Weights of a small transformer language model.
Architecture: RMSNorm before each block, rotary positions, untied embeddings, normalized queries and keys.
Training: a variant of Adam for these matrices, 662M tokens, 10094 steps.
Each number is 128 + 24 x the weight over its row's rms, rounded and kept within 0 to 255. Layers, rows and columns count from 0. Numbers have three digits each. The size before them is the row's rms in percent of the matrix's.

# layer 2 attention query, 384x256, rms 0.0792, rows 0-53,128-181,256-308, columns 64-127
102:134112111118124092099098145142176141118151142102104143148133128147153120164137082125123125119127168150106128130099128148116136129118126106101111124102121159115105148115137142124112068158106117
112:138152123126123137119153121149128135164090080106134095116170108096141160081116168115127105116121096122151120124146156096087148113102116145141106087114115084121148094119144098160115108094141166
095:129121140153150112126144091104137129114082105125120157146154169078115151154162115155107154139167162107103143102112140130158138090134141105104112148087138047101125125140142111131117122129138110
094:135154138120143104176139121145093163142090113133140118111140117117134146107136132093131137095114080133163121126142148070102132121129130130174140143134133108145140116136165097170146125080149152
100:137164120140112119134150134134151125140087078120143090091157129112140172116137172103173121097130104114143121131145133089075112104108127152190121102147124084105165102121134094155127132106147187
090:100164130134153141138113151096134133111136184131146116140091119121103139098092146141129138078153111191110133125153109106144098137136135169134123134132123129154109160113110152104131113107109131
090:118131091149144117125109081129103141110169133074160166136116088135140128138128140123171106111140118151142115159092121123139099121154162132110136127159140185151097134108155134147087100143088153
098:142134119154111101135095144137114097098155114122089116144126105195129131105120151103130068125124113126158118112137118134060132137124111135142103141115139151109154103146128097133151123183092126
093:133097115171127115105103134129153104149133119120115170087170148139133111167170088132141119136093146109130111109127146160113106133151108123142136081113126091160134137123121092127120127090139154
081:146129147124166087106146128188149134116098116130128096135132113115155145146146140132128179117111097118155088122144135079117095113124166140133108165140115077118123107097109140177152131071129111
100:165157132153126117098147109162115130121128090139139094101177125105128143129108148095142116142127124094166081135109144119103112122108132117173134097153131079095165097127122080165158132109161134
095:109179134141092154134157110112150116148060122130117088095156132124100159104107128124103142097168097140115133124131124086122114116073107170132113078134125106116160147126168117115121172110135156
103:099116136146141139075088134123133113140180163116153136132126097142119086159096138145157136141133144113119155135109127164159097087189098145145148101107101166112119124146110162100115158149132128
079:141085130146166082145149133128104145147136144151108121099143126142131137165100109118131108140142129115141118106137178098132139160113087151166125155129127126145129114164114115138187131106084123
085:128160144099102115148177152170111135106127132131125107127131106115136170146122124076168157096153098149150104138140123133144105144079113145158127128099149109123111129114130118137151113103115145
078:089119148088162132120131138132119142150135107154109159162123171112110115110141132157140094140117150159124170136187133127149156140175143154092110129136148089149118138152163168109096129135099062
086:118113150145122124124146122132093115159126086113145141104121148105161146154114151114118123190121078122123119111137148118104138124121148147129124119139134110070112093143137086152162150080139124
104:153158151144095102100159105116124156131109143126106126141130118122131149074122125099137141080154093151145128138116142095114104113089126146136091103115117126102155158128137116126128117127136140
074:146127126123162119127128056155145154149119183132142149067148156130102096133124087123105151096119121156131147117071136121150102111139110106144153105127122141164146163148091152126101131118137155
090:095118084134160112109127155139131150119152117149132113142145143179103107169130109123140077109111110123151097148095145140120115143174133144146132164102104165131105106103087129126139137127099109
072:107116133148107106145129106127098121137132109159130135149136118134123098137159094107150088098112148125113130112104117107115136127119139136132106151087150160183142093129148127150159135104165124
087:136148150155054117136129106149145121116058164118131116137168133145114154094131136080120127125151100118126121130111139121143103132086129160160101112087130094100121120129136079148168106088160124
077:127101109136093110098160120099138152087118154112123097123110130137102108126154111093104131088126142127089144172158099122110117124116099121149120120122106151136134154096152182084139125123139131
079:113121089095140111124090125130134157146154192146171147153106102145122128113135084118154140131100089173125157153128160158151146175161119099130164174152110138150141155137123122126112134123136148
093:156140124142143123131150123182134160085162139145144107173101098152134154095149124099138162123137130125120157129087124104141100114074132128122121110113124087115143126128113143130145104154112139
087:162138133089113113136141123130127151161094154146103133091143154132089112120156102129071139066119144137154143102137127108162145128074137098130091117101160109135123165105147142115093149131103100
083:197137088135122104149170122107123134105155155088102104107125125112149137132112125149128111120127107135119117165057124147124097113152123108131118105169118147155114135116181081146096088105118154
078:149123124155090142108142161174077099109093115136128140141136134178122108157135148141124146132131099094160109110132115165095159135132119118133120120124119159140152101095132136128128155143118087
067:185153106124121068128106159146160137081130138148138070102165149103157155135125089134109159058160082133130078102112142112099106197106132124172129140136120108150108166092133133126110140151117155
076:097142110065130130157137095128121108154145136136123177159142168137091147108170100141131119144111127151114170086111150098163115131147097117114126100097125106132130139141159132107133125107108115
076:104115103114150116122092108139107156158145128160100153133143160152122114137123120159099114153104143131083131138109131092128135078158149121174138141124103162127161139203147172134139145138126106
077:112113153080180148085105138141099111135128098121156115055119126121137085188117130139116135159106120100113114113116148124173129097153128120121129155103121128150126130128121093115126139115159101
089:149133143119131117109093145096162179113076153082134134152114139119113120101141142125128120087153131154137148115141151105160096119092147138099102116105171113107108174097127120125088139136124108
076:129108127134134146149129132143123120105132136093082125126122159138167147144098079142136124111137117139132134132139105189126143122149107163114179142185158189168164138135148164110090121149154136
077:117073152124125140130110110115134184093122153145092110147095150124106127101131103133089147135113108114126126109125172111128145105113107094147105179140106137134099160098149149108148138145138110
065:123120105113126153150107113143132073116129134134125158144117105106136148149130148142124116145146143123107146132126143123101147108201108141139097161107098129127098137122124113143143125117126120
080:132071142164126126116168106137097113168108152151100164146121130111073114125141107110079127162147152103123143115142151076116156078172149098150114163127103138161108111175157106144120099133173142
094:111115111110171152099125119157142079141171127147128170108131141157126091112115122120140090119102115134115108132099138132126060130158066136144089112151118101154152112154112095136162119095139142
079:099116128136111128120163118089144150163140087102104121134112133120160125141161120107108120136164157114085138129139131094123130101125147136132109165088163069138127127145091100131178119102128118
088:123133116141145088107119161118131148104175136088141126183137120065138137124106141129107096120133110146158122153105140135104116087157146133124130085154114112114135147145182147110176136157115113
071:151107095161133122139120149160124123086077119096156128101147121121156125101109130115142094179124139116137106125135117177099117149131135126137165103134096097108115117107100166121134151131150119
109:148101080162116136118137137126131082142166113131130140120140107102115129163113133124144111158092128096136082145129133148128110082136124173168149138142113158122133079150101108145141160089164130
081:172118126177093108145119107116107130164153132124124158057104133115184170090111124151103151112122117144137132093109130093094121122119156119124124129162149069125177123134134114130109173110099122
084:156126109127122079123146165128137137146105139156123127056144117137109115146142112121109139157132131092141141113130101143101146109102113089134097147148150121120119111121107119131083187097108113
072:143163090139119120136154132127113117097143157160129151122112105124155153117123186147081087140131163126127117138079079143061121116122117099151134113140131110102165097086161151117115145136139107
090:153164161096129102110158135114112110124109113128128117131127142124137109121152152114133134131136167141109133111145095160104111191100147124127118113160167163159102124130147134153098111102133093
074:123112158143098145142121116094114126124130128123091114157102127100126221094094140125114170080149141147135110133077158149127151127152114140100150136117153108155119154110128101156107126152129121
064:150161133078156157103141132148083100087120092130140164171134141159143129129167129170161099161116147136123143111108136162103156128131133153099133123115186142122203109081147182135131111094155109
114:183105094120128116137180111163153119109086106119092145165159131097115123148151075117105177125090107096124125077116149137120149155125134142073113151157100144144091104111095133145137129131151112
082:130108070113153114113152112120146141097135159200167161121115149167126084152142113107126096146127176119102134088118146102151114134111122160132123138118139134124130138123103162087168097094156112
083:132120098142168134122097145151122095111146085120179152128149122133150122153137170116131121168100099116128104138139156136088127113173124168141158133134100105133160077152140121161137140082130133
071:135145128105113146134118102108125141155131120105158093156098136131121134083138154109119129117151154138092175129116125085128158128159141103143112098128090086133137130137170122121124079127125147
097:148147079156140153149136152161124099129071130136131131144134123122146145125132127178114141172118123111142104153162134129134144124096139146117140131104123163155134096144102155118115160141096155
071:148116141142132138096083133188170142116103151083114130128114111130123119134139088136161139115127125122147112128124147128143145108110129113130073088172100119152129131109141136127164113133097135
052:103121139102158123115109099078130149131136106126135102160096127137139158109127163180102124135091131133096114159155118140164137159101132140095070110147114135172146140121092148123091123123119083
043:167139130143108088106140130184118132114133177133077119077143140148126098093131119092159121131064119111132191082113138151150136100123130107109119164126152119142135128140129112164107141152113167
065:166109150133100077122148106099089128120106134116068113127123070119142097100134123115157194105094160092155136172121146119112143127113174129126116137154156164112122143142141140115127115142137147
076:136115125139084106121134137150136129109144150129088104111147091122156075110094116071137142127152094103149095129129145105110102133149143148147173146124142080105110129157126095161135133101124153
050:177156135120098167137164117161122146132136159155090110079147169129128112109124148111131135130127139131140143078117098110124140098109131112134142136096164081114150147163144104130121159127108142
052:141155103149115173152128149131117094132088150133158173144153147139117096141127112121122098071143122157118167115078138148133136102141078126139162126128162145087155132147166125098160085106147142
069:143136123118084075136107154156106099155133127102150098117139095148128136134143120141126149165139133125136095171115176098147125145154145108153153161167144115158091127150142099158105132171082158
068:121120132114124155140125102119128127097168084146100110139166116124175128123147126114152112162112138151097103104153116154078115133111156098165078123148137081172139109138156090152113123082136089
073:151114124136115133125102121153120099096139151082138147144119069130162141132156125123122115156086170132138130135113152140121155112163122136119137134125109157112104120083081199126176091134181144
081:150117158118103113119152126161130153134151146106110118145138095119153093091081108068133139154142093094168115131156169100128144143144130156176162151144131116138104115114090109184134122129105152
063:153139112109151142159138101093145135128120123182061097106133133081124165135099131128121120120162144117096106092153071090095137138113159118139111106110112049121135164149156083126131157095115113
062:137141152155121174139147126132114135115095170094152146111136144132094135139120132119129149068165124142146155109092116139129114093109110130112146120087152145085118160122138151058147144139142120
072:117100152135140090108169100144153136151179160101132094124110080120133141107115100113161104141104137139136094171124137142128139097093110080141108098196148104112107128154175096161128117097113165
101:154087146141103120117179148144122133079074149171100120122151133103154112102095105067116104124114134132115143098139146097128151138128169154133154140143149097100115122108131115140128137107113117
087:132145109144104138123158128134124133134087131129148148127148119130123120164135144091137145132096119152149151100106143135120107149119146164152152123097186124117147128130157136133109146117103114
082:097158136105149142128121123135120091139157112147105131113108155156166101124125161134090112151107099122122151140165152179138164141110084146093144163122120150179151100100130139137120125140131137
065:150144127114127137135110090129136097132139107179094105107151110102143141116130134086129093186100134118124096121142140112117110120123147110157138101157124097150142129144134081168115150084104166
065:152165143141168151115169114082133154124092143150103125120136195127087146114134151107108136133170129119116116103164079136113107153084124110124098115126132096095123159122126112108108120113137109
080:150123126157125163135089159147095121122070184092141151143107138151109102122157105113102151134124144136130150106129122108125103109139095118115156146120143145123124154144129159131151120110149117
076:136132139167136122107144149190127146130107141140115106110150131096138114105099134108086096191111112100171143121132183163110118141126113161145175115119139110126123099081139121164178104141148141
103:104069164130102096154086139150127101131165140088211150140113108116103121128102120128162128111129105152141097163074158096100120146156141111149128091101140143110134136145103105134176082143178112
084:161131135116117165138180158152117130107120144140099128154132113124122133111110161087111134157097107108114140133084132141144107153082100117159121116136185145135130125088130126138161150134111136
076:153104132162132127143155161115142128113077163088136128154153132127096104134152116117145141107105121133139140107099110158113096104131117157126161128127153129109135141118138158113107137093137099
080:117158118150140145139105164148120107147168085123166142137129120151125114169145141122128095137099109142160151164122121136123120126135118151094127133109140131116155092147136118160123100119141151
090:170155131123142146113156175125130181109105157093083111110111119115095120104154148113132121121155093135124131135151087155103193119091141129074130136146143114102099136099126130140096141143092103
068:112137137130124135098164156136128165136164128171131153125112134143105133122139123145144134050138150174146140142141179129147170140117122146071103136125133161110116140094169183084139125152112105
082:130134138111097094148170037132103131125108137100126090113131151140105106112150069082153101104139091120125096110106144125111136136136167119151102129094148096123126116180156094119133146107130107
097:115085137177121126156149152119116093114100146109134144192154149164159076145115130148103109173098093126140152119113122166138120176147090129111157130124144122151143129117110146163147129113118080
081:142152146126117108159148134143126115087071161144146170089132141095073111108169138079129171124120092121128133107144151143113147115099113070160150117110138126109140121125116153115159151176134111
087:125171101118178150119151194155112143131134119090160181131147127128110116166149168153139093141113111118176173143121138147117129108140121172073198150138131146090137101100140198127127134121111124
089:141124143112124168137106117125074161125131124195108052176111145179150088128102137152149115123111151143116158124105105160116135153082089153117126152201129197169115114100109111140118138152142107
097:131096152175092156127085101162122102120153146139097113138149107145148100129122082098079094146107132101124139059119101111139134107152129087160136122128138067105138125136125086135149120133159132
079:143184092132138134112138207093129129157062146110137155136149163147119145102132109092094124105098105130150131131145143127126130130109158122084148100133141164093116132110111172096138106158121120
080:123142154142162102091103170133147137143139158106166133131129110120128112147149131128135143115138099104151129146119135156151152123178178132099137140118115130127104121137123173155130132088109143
073:149114114145119087160138170126166130141112155056149187132112130099103134152147124117108154135083091165153136156133140092102172082130135152121142100109113134127142127112109140136130110144146122
085:138116127092141119115107146145115126148137096110128144141112144145127118138124158100114101157113124151139132158115135125111158111155134135078133165146130153141133092121101159133113112141096129
078:136074110157140095120064088142127130143170150111175127135108126144122106141104124117104081152098119132142128133096134101053136116159094132143140095138107160109135112121122112150128079138136143
085:140180138104160105112184112143173081131118084123161156075152131105124103113115133074082142095093122163129076134148155113124128176117154143131083121158143076124119130140150067152147126106105119
099:089099138145131140106047130120150115139186107136173126123152098096118141148132170138130116141157094100113182130146131157101116108153139130155145128087097087104161117134125082126136100100170133
084:110186105101124114090134129154171181095103111134158145108118126126135146095133155098145152125118115131105132133191137096146121156085131130147101144134102137117095139088089075090162100160113139
085:147116120108152133136117133159144125141130087159124098094136137141144103121133118157138098108114142125116135140104136147125127132108127100103134137126126118128157120137105109142147108152151165
075:132074147143110180111129120137146082127161148148141126134136087133162135136087121108065110222125123092120139105130120168134123137135092131163153142147143109120121133119127119142143121115151163
083:153174117143082125132131150137158143111102143096128171086109140099092130115128123140120077128141102139121140162101108162133111105113140165123154134070154095109155129163161131121129133134104143
093:119151147153157158129150141120136145134102126126169164144126105142101166116130166137109106109115117175130109133091129114118186142112188137063149110079138140105088105096128145123170129102166112
084:162177142109122155145174129100085169145120100135105096160127150149168133080136143126163092062123163167119087142146160122118153206101168113090111147149143140129097138141130138117141110175106131
078:073089154140112105134111095108109134137152158136147143165148133128147168151159131133177127156125105151124160097118137103136129095105137101148116103113096127156125121156126162118109092099140060
080:139151126143133102087108188115178161120095152091147166144131123092124115103136107142128118092116051164138115172124173132152117128127148133107179080084110174115110133114134164114163120147134100
098:144165126134179127149129149116114127133126064126120114177118148145139129115141150131130085103100122163123141148136149148123163150124141111075098136120128122156137083143142141147117135134110120
082:106134137135149155134105103152123138135160109142098130162075095146150123125159107121153108160132155132119115096137124109148121097188094123182109185116113143118108126149102115141142112116155103
080:126174162147080105153075115133151163125156126177121126162155099080137151111112124102153087133159107158118100142154151098126130115150117051161125127095152135158172156147119086117100137169153108
093:132141091111166126155137099139127123143127044141139111134130134125149124130148162105105078140092121115141097122142155108087133139118147147127124101142141123140120084136130068165098131112147144
090:140131108104116107142176120105092140125101108136112123155111148148103132124122143134123172082136149139106109116173102116119115170101165104078109131170141127146090141136138129097108118144108160
128:103094116197155135085109151167155110145138102147169159108175139139143132160114123141098081157091101085145129130117156125106117104129095095144126081144111105111170092140139112136147145082129108
096:090151101131202153123143150114099113124103110137167169133148128162132162176120154155101148125081129090130142125154102094129109139144085133144085119134118123112117101121103143111126125075129162
079:137119101136152149151124135155149151116155131135122123142076092145118119150146122107128090159122169155087166156133084151121174174102113143102128124136146133154104125103127156109081131111114128
073:162103113153170117131160153168143128081103125113125122114148166113145156150089146139122174147122112101172100113131156142109167090140138135143160104125106108078110114123128145144100131113078095
084:144125168163172184151109127109094137070153136136158167108137139143164127142141142124172126179124114127119165124136160203111164115164089131147162123109107150129133108097116110146115102124129134
077:168131064132114086100147136151147135143086114100102100092179106127160156122092125127118166112129121099160068109138158121108080117109137125164142127105129071092163124137127104150111132093136139
076:161126149149171081135122119131125134082103122118118122131131166099184168154096168163124167139146106093171099125137146085114132070147147108165157111125095069064143099159137165151134130127119095
082:120157165102102087126125105077118136121104118116115139121167160091113138109118105148114150093163152150110094112144135119174082108164135110114116135100113130120118182129137111136126096150132110
103:177162102136106129133135135129127122168125104113095104095194094075150163124130139124101104130135117140163105179148176151122157152074144133104107124124127113113140125145151075148092094110092167
084:080122157112095095079182120134149143174087086200105115112113076099081130089150121135151080141123157121149126134126077096130105143113137123122109173140162097111141107132164124132126140154078098
101:096107193171132110106130118117094130101145102164134166117136086153135083127173135113138130177120142110068142097121123119102108125163101094152133122126138099155129117104123125142128123104133129
081:143117099134140149090111154159153127085105112096129108106129098161191154118110146146113151143096139127119113111155168141096135095163152121134116134109129126085112111112106121164111119099118103
074:153097110138140126120134119153145101141120125149095122128121153115154158148117160104159128133136110090172090164110122096100110123115131126175150111135105106080154119132138138141139136134122133
089:143142156137161095150117082107108171108096136142095132145171159078142120112125146163136151098132102112131114129106103096144088119146114105161122106119095076153169158151152126128105129152156120
083:120150115160157181155081170092136100111171105122150129103158125087146143153078116118134128152115078109127139141156176143100132112128072118117124086110099192090121088158141118132083136107111181
076:093159095134107133131083115129112118114106129089108110134169134133123145102147100130124088172099112137121105130091137102097063104123113166166150124110128071139105131121126126116142118150136109
092:125126155153097110133116139133154182091119107101085145150116114125111126133136087115118117119118133125110130073146148157148119139116174134108110092117143079124104147090173128114103128116104080
091:073137144080085141161140141113128152130131136134118134104091110121095114130149115142110160102123157120123150151175134146185147169142125143111118145104143155098122146125120148116077121091104088
077:149064118138143157102088156140141093104148117146134152139119119118152156141096154139110118152087069114162095127141148136093131118102148127151110127135099122088126109113116138126129102112128153
092:114096089112150111134156091105162162142097139115101095134151152085125120123115140137119184111156126106150123126141105129162121123132145097156092116121106067102144148149158142123135128119154124
088:127113133144143141116068131116104115086152106116126176163121115126177098153109145103111124141111133124113129120091146200102085129145072163156122121112163136149146121114108139142127134095128163
104:129062133117106090137116115137160135127138129130134140129154085125101090164136159114129118140157104130131102184114118113159097110138145139132178117095116160109129141104110098100166092134131159
087:127129139140136082064117071141129126141124106150124124138138109140166117135139149083122138163103134127097112177139135124110109106099097135173162129096130107154126145109156144131119111120180161
093:173145118175123129151178126142085136090074141126116120172097115142131137131115106122089116149122145137117155071084151122159113106098120078089132085162152111165119128092159154126153114142092084
079:103131098143146150141047126109118167098135153128087101168122159138100123187097120136157135103140153127113131112177142136150109120137091109133154122106130183116088133140097101095096118125128110
093:138133135136109100098129122139104098133119140120111159063136138125146147123178120110110092135111115127122188165104110118128136134117134151111119131109128115115145115098116161141132148090133115
095:165150118153103146146149142147142095119119146131128100156133152121120165113080118113088142117142123122103116101117127152132128098125135090132132126140127096144122131187140127164146149141120156
085:156136125132082110171142137101107131124120138146082104113122113116121120082182087149147098145143156131110131117154113128118125175082130113095113106136148140134110156111173159129107129118114101
103:103145102127113156138113118140133134071160118115119079163150131103119094151121123144121136127132121099147180089066125209153112140128121137138149131173105135148110105157060118138067105112094101
081:142096163144128113160175130122158161146147154182142114109127121146092146115151120107069119177143122160097132105136148143118143174098136161114168176110174079162106144103148164130142162134121104
082:127089110127117055121093098122119175104121148147074127144116154142142096148159128121100105137138107155121159114067121124082127138150137126125086088147140113150129165129134128118121140126145108
088:129140150138129116163120170155122171118136099128161160139134116109107132158110122137099110158120130121127174105107160115140125152137129132092164134119143161140098138098127119109089117137096072
083:132123135141113168150135121133125120126095103126173183124106133125111114096153123125118145155099133182140141098074143105149148139145163181115114151142081125166103135116113162161146118118128103
086:083100110119106155097069152138122131109158116149111140122141105125122096159143135119111126134077114130125090100071118125139070121158104115163115138133106110110163116128121086129173139096192161
074:142139145091135094109133140164130175145097167133073118167146091153093078125109149164102115124137120134091137106143156134130096136125130075123144151153151187126116159135093109125099104140138147
092:178110143125120093123142157140146153160160134134113099107153147112147165131107115107135143129113091155160106131160123145092163101149152168122141146140103109110139122118117120119107144133154149
081:133169148104137145143063130118087139130152128143100128139137136151108108122130132152138122103150105140122144103119141100138136117135117144126132116121154114133111119137137068097101121142162115
075:136156109103098132170121124112135098090136090158144147121117093098134129084124156105122122137110130148113125092128131101093108143136153150145141116124105141119097136122107148137158127148123094
094:106077116165129129087060120106134133141196099156160109116144112115107110182130150110141092149133138080114150131124088118139104109116115122163173111126117122130113142119115074120123115127121140
099:086117106108131165166112129167189093111123083111124132123125112137149144139150150112109106139082129122119074113127151127093092167080133155136105110115122149109125086155124108120126145091111154
090:161160097087125146064095111141100136155154107084125167148132104178154105142091152143131126108137153144137137175146180155122107096171127149135148114127156140128139120102138134115136095175150124
098:157107149146162135152111146113142147105159109136142091128119117097082075118137098165070128142114114139149146077116106120118081140148132125084107105141129113110100120144148134122146112118195061
086:130177101109155163136135136176145119134115116151131137129116123119094134161137119109128140059111138123142139153122107136128163153106111178111186110191184137171170123143110151125140139104171141
083:112149084178105150108129140137103081134153156137123152109156105129161161123101127129143165160142138087145147149150152142128094054112127122108136162145092123078169108124136165115138157162122169
093:129188135114132096103181110123134123124095121115092115108139147160157130107134144145104107118113157128093119140093163117099124161112151103152130097152106090178094136098131111138095147118130106
088:158124176096134131076130131124082150144119103142109095146136149131115120131130152135099118141139155110082110137125140113140161143118116150096133133140133090138125136071164111154063122129154067
086:130112168140121186113164117151133132077140151154140115163114148147100157148163124177118130128154139134135111119095150132125140189093116132070123164136125145155108128146120178151117152141095108
086:099112140150152131071157088144112134169133091114088131106106124127101076143193107129143082106109136146135144154101136133106147085120086060148120154135122167134150115133169127109091077116112080
099:187145112137124143095168135086088142130129126137137109162128134136146165123133144115133091113150134154093111170115134117142128124133142128146127099138133145148115151124114148124124077178176154
080:136105170136103135186190157148166128149079088176124102120098134134132126124196102100100114145076136143099144146127137112089157163127135155119084133118130139155131124156162120134108131120115113
124:101095144161110126150137138139107096155133112158135121112132131097086115146136111133099150120150108094150188100163128118131161120093102091109113130142114103147146094109146114135101130131114111
092:138128142143089173087147139159147102134121136132104178137113147152133099126115135135139128126150118127095130111132221101141124105148103146113138174142097153104120125077139150119099120167070156
082:132131104164144132113112127161145096108116101113127126119163132157181124155127140104138097132087116098150105162140144126107121107119107137142153126129116133094149081153083111144108159112142161
076:093139121085145153137090124130155157121136131127124119131108130125113141052119120132121144107130129111137134095163133137121194137107150126125146167128106138099121122132117108104101127096104113
106:158122091131110142113120153117099099140134125148182151156112155170129122116124111114136105107116137139126111159124129106090119148163148084112134122145134105126142131163191148155153094133117143
# layer 2 attention key, 128x256, rms 0.0675, rows 0-52, columns 64-127
112:128083135105128105136117144114160114150129177109124137156079127127103120140136111126132131106153164168111164124100079140167124148120151113104129176154147137110080193141126152102138094162138100
101:130133074125108121123159125124158089160126114141154130130123122157114140156146090100108098125115139103130104166137129107069146125117123134112126107143135154147141100143135104130095136129130160
108:101135151077110114107131099092163123159152144103097132159094117143118134106153099159138125092166158146101136127112111120148125146102140103104070145168154164123096165116121113108127076157098086
103:133137180193162130114126080140130113098129081127118120093150160102121101143150127153116116146137145067128114114154149139135139129148112120123092138102113103125184089157131104142135134119108076
094:104143138107100143119135116130154118150135066130125125118140095128130100135151107112085108146083149109136088146128131136120152134124116118132094107100138114153144056127124134156101133101136131
109:121169110166126129104126128155103160117141103152154114083164133142150127113152169112140117148141091080151140131150144118067105102138112148181162113099121103126196110114119097160158158099160194
104:127147130090131161132112131122117157130139119146156154102125152129130125150141159143119146153120125108111124110149150146157151145122137140132116125143097124111122178115110124140105147063157100
104:167109073144131139140150143121160107148142148141143135147154133109112137160104168152121153125106125142110079148115133097101137110121144164102186102136113122109096116109117136128107128119103156
105:150119112192113157158121096098123062141128143126106146139149152120090137128121107132105105115190136115094170143102103124114128122160121128147116094151134150130125159140172098085129139159104181
103:124125137188139135143117080124093127164109069141140136086126172084155126135113134156124100147104131094135124129108145152143119153111120129140109115121125072140170091184149110131113129126123110
091:117089145123139126147168148134149098151140074119091129118107119114135129137168126116100129141073116147141115161162147156121154119122169128115101130173126121139107050150132139184133143126121101
093:132139117134139133171114149172094139134163112145182105150115119170133106121125129107141095175119104074164133118174155117106116109128117136154159170127112138146183108153118128152150145135148179
101:115137151081140106143116121105088120104116094126125112135104097099140136107164157129104135129158150117124096132162108087117123129131147125136096121123168104171128147067159111122143176120180145
115:115134172187149173106129126108116132116164116144127129107166138130167139143163111153126180177113089100158150092090138147116140081112098102128109103108109137103134096130130126120135159128102126
102:152170086186121153136118141116136121149165133156150097072180150154120125136108154145147096161112097103158103128106102106063116146163121115164159123119101148111181128145129098105152164121123153
106:132125153123139131099141139173101167132113151144127120116125093124139148123126162115167136130124143123128111062088092123141086154116125109147149130134116102103089153114100145129135144140113088
089:103119135107137129129140152150133126140104088158082095088145102088142098126150132104156124156096133140138082145127113121127143127105143117129110144161145125143114025139119137170116142129116100
095:127116111148126158197110137135091130101193130113171161122087113140113130116131147112133145172103124123139154117119132135092089139176120125171164159159122121143139143122103122115174139117158132
099:107137139096107148157107108122115127139145121150127162122149134102119177092139109160118135162155137121137123129116152124118102107173096146163081167130116119139168166162148113121124146134162119
101:109151172166090172120113119137117104137119113130132182086101179117163131113128127126125116122132125109112125096077149154101114124145102121133152109095140103142171116151088137148075137088126138
104:106120120130164111158126153100144081144144112128148135146112147148146157153107142177145152098125145115131122166137119135111118112125146180107135107135120122117137108125117137151110145137125159
096:126093149112171104167134127113116117136114103140152114140144173113125111143114140107114130090095160133129138184146115147135155189174151112091119130143152103137119125154120113156111139165152141
097:092165163132166109122101107125119150102123132124157160129165128115126146097127140145118147142186109114128135134138125125099091117163092117171142113094144132133119181127136129084123138153140143
096:150128106132129145143162109108156165090115111118131100124103164117110156086124133141112122165110079128089104102145121123118153107114085118134114125131127107143119133090105096138103152110127140
095:103134131102145138123107116067149123136136139103140130162128157140132079158136107183166130105167150137152126137102155125129097127164145124118170146140153110130122159153119156131185132131133106
101:158129145132131140137101127144112142112151160149127138135126095132101169124101138160127114120152104123105160119126088126144162119157101121151125122109104129120121176106145121115119145131135127
099:133155118113133139084110114101149126152105119126129149106140136126120175149109128161162123112117156145130097174146108146114160118170136138108142157114139173107079131114098119107171139131108170
110:135058110149138155112149176128152066113105127117122129141157136144148071132127108141101128160131166102125156131109110111106085140163087122188127107134134115130111086147113151110098115131110171
109:090149082135109184125116113134123113138066157132139172097134150143155170114080094187148125126140136117089108119154138095116116141137113124150124115143105091114158152168110091104151104127144184
097:140077156126151146110147135092115180103121167132100112112121141088126117109128122106142130137142082128076141086124131161128140096114114135125122115133175106195117127109110118152127134122133103
102:161091167104162148109143159114121089136147144129109119123142106140139121106136123145157127099141151142126133100119133165097139121108050104121119164158143157143119103134177188105130088137111136
097:059101130192100140191100102175120128171148113085102187114140124136120118122151077159119099114146128088156131155157152097130120112154110130121149134161118124153167080162133200119144110105140126
103:117171159129117111149088098073125152106108139131132115128117149102120142121129129137119178118125112141064144154122131110154159135129079098131119138093079141156165193091140122114106123139149148
103:186134118119161128096149173144170103156143087101147134149119071098109123110126113086105128139116111105134100157136127095109122143105155101131100102100141126176109103109120100153130137077129136
123:106169148140140161161110107106132167099097135131137137080146131144157120136107127120137131156158099141091110097097121096126124111116112089135148108102121110100162161119140093118151145128139142
100:169107124163137132110169147137111128152127117085105119120121151149144113121139127102126108146078116141156159097092130163143188129095150132107119085163153153119134059134122160174099110119102117
098:125125148149128141157138135127097116152181087100130114095120157117155148112100119136130102119133099119149102111110119136092068080150107153099161116103147132121161108121131133153116132141128116
107:153165108155152112165141134114103161111166129117115091145086121121112134132149131092130114179109099101181135127136114124117149136135131126099186133111130137102124083154132131127123123089124109
094:108110172108165086176132144150119180120119129136111122083139150108116109154129133144132177097120030158157160121107150145150128159147148102133108110124156098085129157143149115154091165140172105
101:121188096141101084136104109094111112149171148154081138100123123169145136135140104077109109088131138116127101153105117156116127131160116107140141154144156135109134153112107126128144130122115133
106:153095122108147156106124164168145118161131106121120140111105131141157111155104085146121150122077134098165090103101154157115167134151120159112107114102135153145112071136070120180104116099141115
094:093136108119067119137138117141126094114129106132089164139115131143161116166135143133129137122118155130154108121155145109103126117190138172144117137135121136118153114169089113136173122127087130
106:155150124125125148157122111107135129164125156129144134143172120066080117124103144151128130135162126146095144128140104151172146089120122123123111126094108101146155166140146121131089139134153143
103:196073129132153185148159132120084116159109112082114152129139096133095166140133126164121150134081107078148164069127106143160133128113144129109171130165096125131127098102137165136098128158089118
104:168150156092115136057149159123110131129130138147143101148168121135169139126116141130157165111114164154115127127143128145141090119130100176148151123160105167149102128098100151114106139154111151
092:088127124139101091133117128122141098114094176143129123136161124104148156088071120131143090123163111141118111162167127106124125137129133103111146131143128098132143128113093096106174160153163175
107:168167177102157134146116151099164186106116150120116110117165193133127139115173143135117130115176074166090130125119143113122124142089124078147133181136102147145123166126120090108095131144172130
095:153145128136149112096144185150136126129122140147099086169078133112139146122137158137118129124111132112120115100110095087117189148084156127113130105175126135139087039150127169155113143152084097
103:128086117150160120175126141118116094131111127135122110147112136140174102204052143122167087129110112105157131142104111116148142117171165108158158091118186117098133085191087128098144185130113095
106:092108192117136117108104150062083115129125113131148113135153104098134143140112118169146174119136112149113140124186142138134112106143070079119139093145098106130156165116176114127117156185122124
083:148119161132145120166151124142128138153116099144106113125108140095134115152162131135122117121105125123123100113096086158177158163091145113103086115149165114119084005133129116174109125110118103
111:132134159098117107131101094082145164125130167112114137139129113129128150126143123133155164102178141160115125124119091120147112136146143112125127138131141143103095205101129143084141101140123101
096:102118123129126107140152091138120136110117140120115121143127157126099122146125118139107075124123094123192144076130151092111109173148158143134145091114138129139145088141092134149093162088096106